{
  "num_hidden_layers": 20,
  "hidden_size": 160,
  "num_attention_heads": 2,
  "num_key_value_heads": 2,
  "head_dim": 64,
  "intermediate_size": 448,
  "vocab_size": 8192,
  "hidden_act": "swiglu",
  "norm": "rmsnorm",
  "norm_place": "pre",
  "norm_eps": 1e-05,
  "positions": "rope",
  "rope_theta": 24400.0,
  "rope_fraction": 0.5,
  "qk_norm": true,
  "attn_scale": 0.166,
  "bias": "none",
  "tie_word_embeddings": false,
  "parallel_block": false,
  "extras": ["local attention windows", "gated attention", "a norm on each head", "capped logits"],
  "init": "uniform",
  "init_std_qkv": 0.0302,
  "init_std_o": 0.0,
  "init_std_up": 0.0302,
  "init_std_down": 0.0,
  "optimizer": "muon_variant",
  "learning_rate": 0.014,
  "beta1": 0.93,
  "weight_decay": 0.0,
  "lr_head": 0.0104,
  "max_grad_norm": 2.0,
  "warmup_steps": 0,
  "schedule": "cos",
  "final_lr_fraction": 0.0,
  "batch_tokens": 65536,
  "max_seq_len": 512,
  "doc_mask": true,
  "train_tokens": 413200000,
  "max_steps": 6305,
  "dataset": "wikipedia_en"
}
Each number is 128 + 32 x the weight over its row's rms, rounded and kept within 0 to 255. Layers, rows and columns count from 0. Numbers have three digits each. The size before them is the row's rms in percent of the matrix's.

# q: layer 8 attention query, 128x160, rms 0.213, rows 0-63, columns 120-159
# k: layer 8 attention key, 128x160, rms 0.213, rows 0-63, columns 120-159
# v: layer 8 attention value, 128x160, rms 0.244, rows 0-5, columns 120-159
# o: layer 8 attention output (transposed), 128x160, rms 0.244, rows 0-5, columns 120-159
q0 108:179158126145122114071126105155137088075111133130121195130153105145124090123202179118080149139089113126196134162124091114
k0 087:057125144107117168126088146095137117155109099136137142134138115148112158154146114126163086156139166123140104218143112108
q1 102:147110179147107084162157104063131142153131136143119134156073186146126136148100133117134116122127131109141099112108146220
k1 102:108143092116133166118134110117064073109140126086121150125169164072181108154176150078151175100136163060148144148136100116
q2 108:171101134168119158190155099100117101129143114162101129116085176105133196141099119086133127198193081157087169135117146197
k2 104:128160147104138088076107171135154186113152097138146099121101110141146056138144136145135147137156144123110096118158144198
q3 088:124113130111157107133129120131108162126134140103083106097143062148098175163147104139200102076182137152135129140151071032
k3 092:145147174085174181134122123124190078121111091098110133182100152095094106152140109120117143112120163175086119174104143107
q4 088:161093179081097100151143143080125168168139137179129127172138156159137143122138166130092118163098113171116084107099166159
k4 088:176097065137112078161157111148092143055120132119127164099098129074145125151153159122073139155142087133110105102134118179
q5 093:129110147102117125208153140073147122203118095139104062102124173129091169110100150169183091125201142127097144091121143177
k5 090:125158158095140180147129191163183180125140121066099104110198161157109076163102074126154150146090126180107117117108152119
q6 094:183117095144091134158141098135136100139173094191076148150083164144157175110089197141163120138134119094121155147122152161
k6 087:114137096115088088132090141171110146094145114139170175182165133131145084152144130198066146112088099119087122133048149168
q7 087:110155120215139122105118150104124123084159128115121116114100138168143107159189085120153125094146026081149144120141086110
k7 091:103105128066164123096075107151118095175126048141110132178208150116119067138091130144170118100174127094108169164152099062
q8 093:115071157102073136101162116153130085138153149178157091169102112140067119118106105144055089127134153147162085145110181174
k8 077:110159134117082167211139166133097121127125081096161135172173085151112117133127106134140145197158151159063105139107155119
q9 080:072128109177101176117210176122172136148098094146145101091084180117178096143157100077095091132141183112156141117103090092
k9 105:114121131127178146101090100150119123177125152178156077122110138122143137102147077116153084066134084201133125153145123092
q10 100:127093141054083118117160132132092179124121128168161105109134130138157160101159148096106161146140158153131111119107180131
k10 085:123119080159077122172118095117117100127141097126138115107135094079163153066127125156083124167063185121133124161083145188
q11 088:103156147125169213126166156130103117146096083142083110090099143103151114153147147118179157131187155064163101102118090115
k11 092:114102092139091134119133074092128048152148162173122116116119195084138119146121093061138123117174039132099143107122089114
q12 106:104127138209132058161137169102165124139131095117135153175153142139132080162074138181152126163164098162162143100111089084
k12 097:161128100083166127155149121115115094168132202177052073099106147125123116163106089108168107089165077139155120118127113142
q13 108:120137104128118104172135146077067128054142128145153129154077097135172139135071125090196163129163058142163113095146179178
k13 104:146110114111113057117118117093108149119141130133085147187075130060099138125100182149102131155139111141147111081039149194
q14 117:146174102147148091166120172143100110087152110161156098088123068170122146057197131163163162130106200164141149150112057175
k14 110:129090137120149129136153162133146110129155150057117205160085080176132102112111084138104127115188112073121166064087136161
q15 107:121093125157054107151136129120143110088152142172118152142106180114146121132116149155076127143178136131140128097151107111
k15 106:154118184104146144105129099111151064128101068177111139080117110110092186178115149133144124140162140162160133120122108143
q16 102:102148111143196148162154141097113028149127134071177171163165155132150093124136130147070099110158140056133126088084117162
k16 107:186161132159160131138086082182170112159122181125127134146121133127120092109141158091130100128117155161131131162142086138
q17 109:093167118099053183074131132151146153128143136159180103108218184130111091181130107124144115124108125107150112155121086106
k17 100:125081093181107212128117160067121116105116207100151079159040153083163146101135078106134144153147097166126110092160143138
q18 109:113155176124123150114115070158138051119125129178134157108149141112119107156159115095141134094173128078142139139153127111
k18 105:115163145056141171104117097065116142081124119106164071082137182163119128186142163142116172107181169123118112110149088088
q19 100:122081142120173169061174074175108115102116168165127141151056099083117171111168180162156144121118107101136105141128173177
k19 098:118143155096110060145153101100138117074109143116107148122166113161133107134127088049085170099058122077119167147111116168
q20 105:170153112166144143161146084073105084180137109096141138114162084090110162125121047124108116137100126070160184092131131150
k20 100:117173120111115122167137151161102083139121143088147200108140089156189101103214113166132121109093145135109151155103119141
q21 101:132145152081155117153142150104137125100163116098041158120091088091106143141111115129148033142132081093140076219161148052
k21 090:110146104106123092198108134102187061158151121158148140126161103163122142151126121107048130148077142150148142184127132094
q22 112:177151142128150059083118109161130118140128191136147140085134202100152183137148055151128129078124107084117164123200115171
k22 102:133131176133186128105086091069164160044125090094177096172143103126151145129130181081177162120134169150164122151188094073
q23 108:055120098121122159127137141120121109129127063130097175121161131095110154104129127066151102132155124092112131207164107078
k23 111:136089106175135108162149167105106155137113143196128159170134094150097053125135156152176134190093144051094112115164126146
q24 110:140076127124093153106132166125092081090147088105118128100171128171115100133146098081114072121153129120182106108152124125
k24 111:113131137135049147146187149152105084145129193113161140127121096123134119155197106171176134155096089136144146136114097180
q25 102:101149107101127061139148189069137085150140131096123151131115126175126104132168147154086137146144142132202113154074103103
k25 103:106154167138123121000145129133211134117116158079177122149131138107101185105086128084098110161135141121119124137142140174
q26 105:158104091208140135144140134140171147166120114087156124175116105092071137131114097160101122112145170162173093132151148155
k26 103:079135166127092133112122131110090108172119140065158113128120108122123128150139096142184063113151135122127138109077140141
q27 107:134077124084154151093076141116106137065118108185141122162109118128126126173137122093127169192114140107117154115086145118
k27 100:096159110155132143097123064162090149184153113138143098089105147151108094170134151132128113144106061072111090115115175099
q28 095:104118191174121155123210113208144130128124133177173126071124177183113140141104098083115128107135110116151115129113125120
k28 105:098135137142148154130075123157124096149092155131140087111130155085096100188125118142145117147137117127064111117117149198
q29 097:108089169140103127125113153127119138144125125229145193146071110107107186093147169084133140156112127097134042131128092092
k29 096:148109156093162141169122143161137152054137122067104086144073180128103123111107113158115112132116143101096075107137134155
q30 112:089120129141117126116082117101170131186115129108143125129142159127134143114171126084141078153072116144166133056137090175
k30 105:153135122107077078120108176119086131146106121165129113227102135105165109160097153138128065152171083149082135152140100114
q31 110:139136151114122101155144113146107140134125100078115153120114155141120141091139008102134098124159151136118091167135090178
k31 094:098143134155176110127102109135096136182115106110100149131092182152136166100158197100114164122147111144152097110144136071
q32 103:129127097142047144158077108170126156130066170150121144100104085119153139030125099106126092124188137184129131134175106103
k32 093:083158163159109121174187118033139137135151161161108159114146148129140151166133144095097156151170172142141101138110172128
q33 103:099139146125111140082129164138164093055110160100108133064177119120111102078107101118105145177159080113134134083080128150
k33 104:071155131163141102124060155145176142140127140161117163132148156130140140139165105086168125179145115127178138135143125158
q34 098:115145168165112127151112134149173099183161116073124172107111061155086082086122079089165136153165113105104122118124129131
k34 104:117122085101148118096066129063153174125095109125078083157140136148086153113127150152094087080121143176108089169165064072
q35 099:141083105140156144178079174086094194140116180102151172133158145109148128108212099115156168147109150103091150145169056124
k35 106:094085124097093129111096123100142141125084103143108126098171149164052147091099156192134087132118179077140088139157108089
q36 106:112136112141141071177087169117145151103119085180113135091132146148130177115085112130143186156125131131119139144115113053
k36 108:105036144136206120134122109126148158106117154129144095140154112127086101143170130112156091134118185099131109094100162094
q37 105:146189171117125135161144076179125111131154145188147102133119068154085162114155056119148123082144099157106133152161098141
k37 104:159113116132158164165078049118106158130115160118217106084138160064150137144137127119130123150116179126132164098113132122
q38 105:166165101145116190137121140069187150106134184126138149135157108113166158132144146160154058109197048133073133121085174070
k38 105:113103176062112144140177176156166130101134127079086088058153131165129103170118093110129217087165117131071121101137149117
q39 101:128122120129020076117071175140137165160132153200170102107140115138169128171108150117141136107102171129140169054094089104
k39 099:073152070144113122102161151118175115066088104111149145067103153148125136108136130173117090141185134153105143119077116164
q40 103:117125097127076130128124164171143128194137119088134151118125122095127084108163112135158123126089132117104124148135121132
k40 107:146118079108111109084126136151133134125072097050096166144121100133113152107074151103141197151163099133129106179145192138
q41 103:147111094198154086112109119178138115122136137161112089147083067103131109139077109079142097110111116147139102132123095122
k41 112:127086159091096114106164161100117097103127093128111134095184102124126177163148116133145116106109238107127137201119124169
q42 104:078109124094066112095071146108118138099136132166127149165143097127073219135101081090092106158157113175180123135160117076
k42 100:101095126191185095141122130143123154170134130097220095157122119090118083128143178114157079108133136100121074156097143111
q43 102:140041133165144139135092160105082167133152081222172169102125123163151104085073150149109078130126078150122134092125152154
k43 097:107137163126139106139082122151131149086152125148127057125103107113082131091134128168134087165083137134116142146121065111
q44 099:104201180128147148113167099149141191086119141142133178158172133124159147188086126154148106164059189126156086211095138121
k44 102:115151141168142158113141198139164121096109136120187128115145127129114127148091149153167141117142185180124112107095115167
q45 105:109136154130110155134179139107143180181097106109169176177098106134128107123140079212191110127145148155140158096137169090
k45 110:100132143103100138101130091061166146155103106173129119130167126109094140186137081081184179149116111120152117217083167165
q46 105:080093141083138108148096088111117081135090090147138108099188165118169116153144133089142197123183050117095176122123098108
k46 102:154189088168109099091124122220135118130128159132114147162124185107171163138132092172071127124091120139106104098098149095
q47 107:185143122101176101156125144143155120226103112133136157120130144115119112120060100129108104182072190181073145168107103072
k47 107:165157121131155155168169164173136169117095145122106124111122132147129105125155125152121123095149152131135143166160100206
q48 112:159152152158150127173085127104115106153147129164115149181145108087108106046128110184092128119123125107095117069102068132
k48 104:112125103098147127157156102131157135125130136118117165097098092108091178110106102173146085098139184061155097201152115084
q49 104:099127091129154114140116157172105166111101136150181143132099094178102088168153068111148090079122102065092119147120160131
k49 109:145155150115108157191135124187159126124156105082115113085104094095102104136076157151135087165081058172157163149072106214
q50 099:172171071137139133147118090088172113141131171125125098189157124154146155093137112165149107154130163108141135135127134111
k50 100:102148167080148087099121134081107131150127147151204129121126146096092131105135158084162169155095178124107115140121177082
q51 100:114116143130111097082124117091089146089078119066151153171136154170120141115133124090085160051071043104108082117125098123
k51 096:117144149143098093158089163124158187078079158108138188106169084118118117090167107116077084111123144184124068091117119169
q52 102:104101103107086156103158170156139190169173137141138095164094100142120125123165101155121149060162133088120099196159152120
k52 096:123064203074126184089109135099125142113142128114084123118186131086155096143195103071166137199117119099118123119127107114
q53 102:135176144129126093088115136177072140145137121092136095153096188185099070126150110149127109115165145137097118103147174157
k53 105:160101114160137100148096126120152099133140068049122170094072154100153109163119106106181151128124159135111147121170133158
q54 098:222149123098134123129123137128122142096149177183077062147164081096133112102123174135131108166099134122095172228079172112
k54 093:109146141160096083151138100099146137160127127136086108108140100101144062102095150171142146117154104107073184083134157147
q55 111:098168157189102169114154135172173148151094110089114153110178133148100087053134121131135143130099110181059113143104150142
k55 119:161085131147103113172117096151117142148193098193186160123167134179147168159128077121120061139188143129132117120116137149
q56 105:155175178155103146134110173144099113055149080141137067056131104103144076151143161119166125138159189097118134183111125096
k56 097:170098150155151093126141105187108103102135122100116150104132098144166149160165166092119089175136150132166130114145155115
q57 107:157143090082149175121081093123105074140121127110135138137152139128149152121109118135065119112044129119094112128135109179
k57 095:150154089130101111116145124164095080125080095144125162132161087143081121131132163149116128136206147118141051116133143068
q58 107:125180114115138116118147195109133097097168135146090121121076093099106094124106148132155155118166124129103098117088167148
k58 105:125207106196187070143101092160116130145149161158125029102118127171127141180153115124141137163040152107157175149153110187
q59 104:090169113147084107179136093078106146061087068137114136183183131173100097105136148172066119099164143107097140087129095150
k59 099:110118112209139076113122119182085145150153184136112163103088169088100127133096109136072090172093172118148128160099114136
q60 098:126135162136117068117153133089156151096178171070127112156180125111165157128146142060159130137148141076103166121113134086
k60 102:163144170133196139126151115076107066083130111120156135121153095060139116155120182138129184062133090124095128128116154150
q61 113:116165157147109201091094142116102162129125130133112142171165092102139079140103020215098145105176192147130146129076082172
k61 106:172116172150104136106167151122090085131157106078132127116141149071090187127109130138112126105128123069126164160152124121
q62 105:073108139135153132210091180140151096106093141079165097111083149183110106104076092129179114115182143116119108077128155082
k62 102:169137125108120131138169120120141147156094125130111168163161152110155127201084083085178155131135148167135177113111166096
q63 106:173148127162111106152117113130102085086153074152125163158149114087098157099157091128145145122082105069198131131144129142
k63 101:042182121111092076122109137107192078094104096122142080170094174140159092100178123147090164153137116182096101131100089085
v0 098:157088115117206154123140069098084186096050116129116100115107090145081103139098117162147093141164119097131134078095126130
o0 101:152173070171108087166166159141157153126167127142160120114106117140156138066129141133122074084139083122170142132088176208
v1 089:120147183082141162165131130106117092131130146121054111131156084123140158148084117079202162165117133169104186145124199057
o1 105:179098136167153159102057096136144102090104090141153161196146165117165123066129087143135122087131144122098091153154073081
v2 096:136075178097160113070156103166145135149127157147090153088117113178162105105126126167133094097063125146090069123114203121
o2 100:117137124114141150116164162111141123082127174101219140079075081107104153154109102087147105150188066101145153119177094174
v3 090:162146085158116101107098119114128071181171178120200143108141098104074114097095180161134119089107121092123131085134162117
o3 102:090158089214161147091092192086129156145114114192197131094150160177156091197112120107154088150132100139178161124143135184
v4 097:154129133168137114156144119132169114114167134105157125122082108141148120126123138134143163213148138158163115076191144125
o4 096:154135177081146121089098126145124130141109107131196160131113165126112132113103124140097054131135065078137073181139076121
v5 093:121142121144156120142154089143159179109193133129125087140074148127126153140125116110128140166210091103136214098157137106
o5 105:115113107128179117118145130149095087155117101173191179108110104145094127102102181076108082051091045179179056072130128134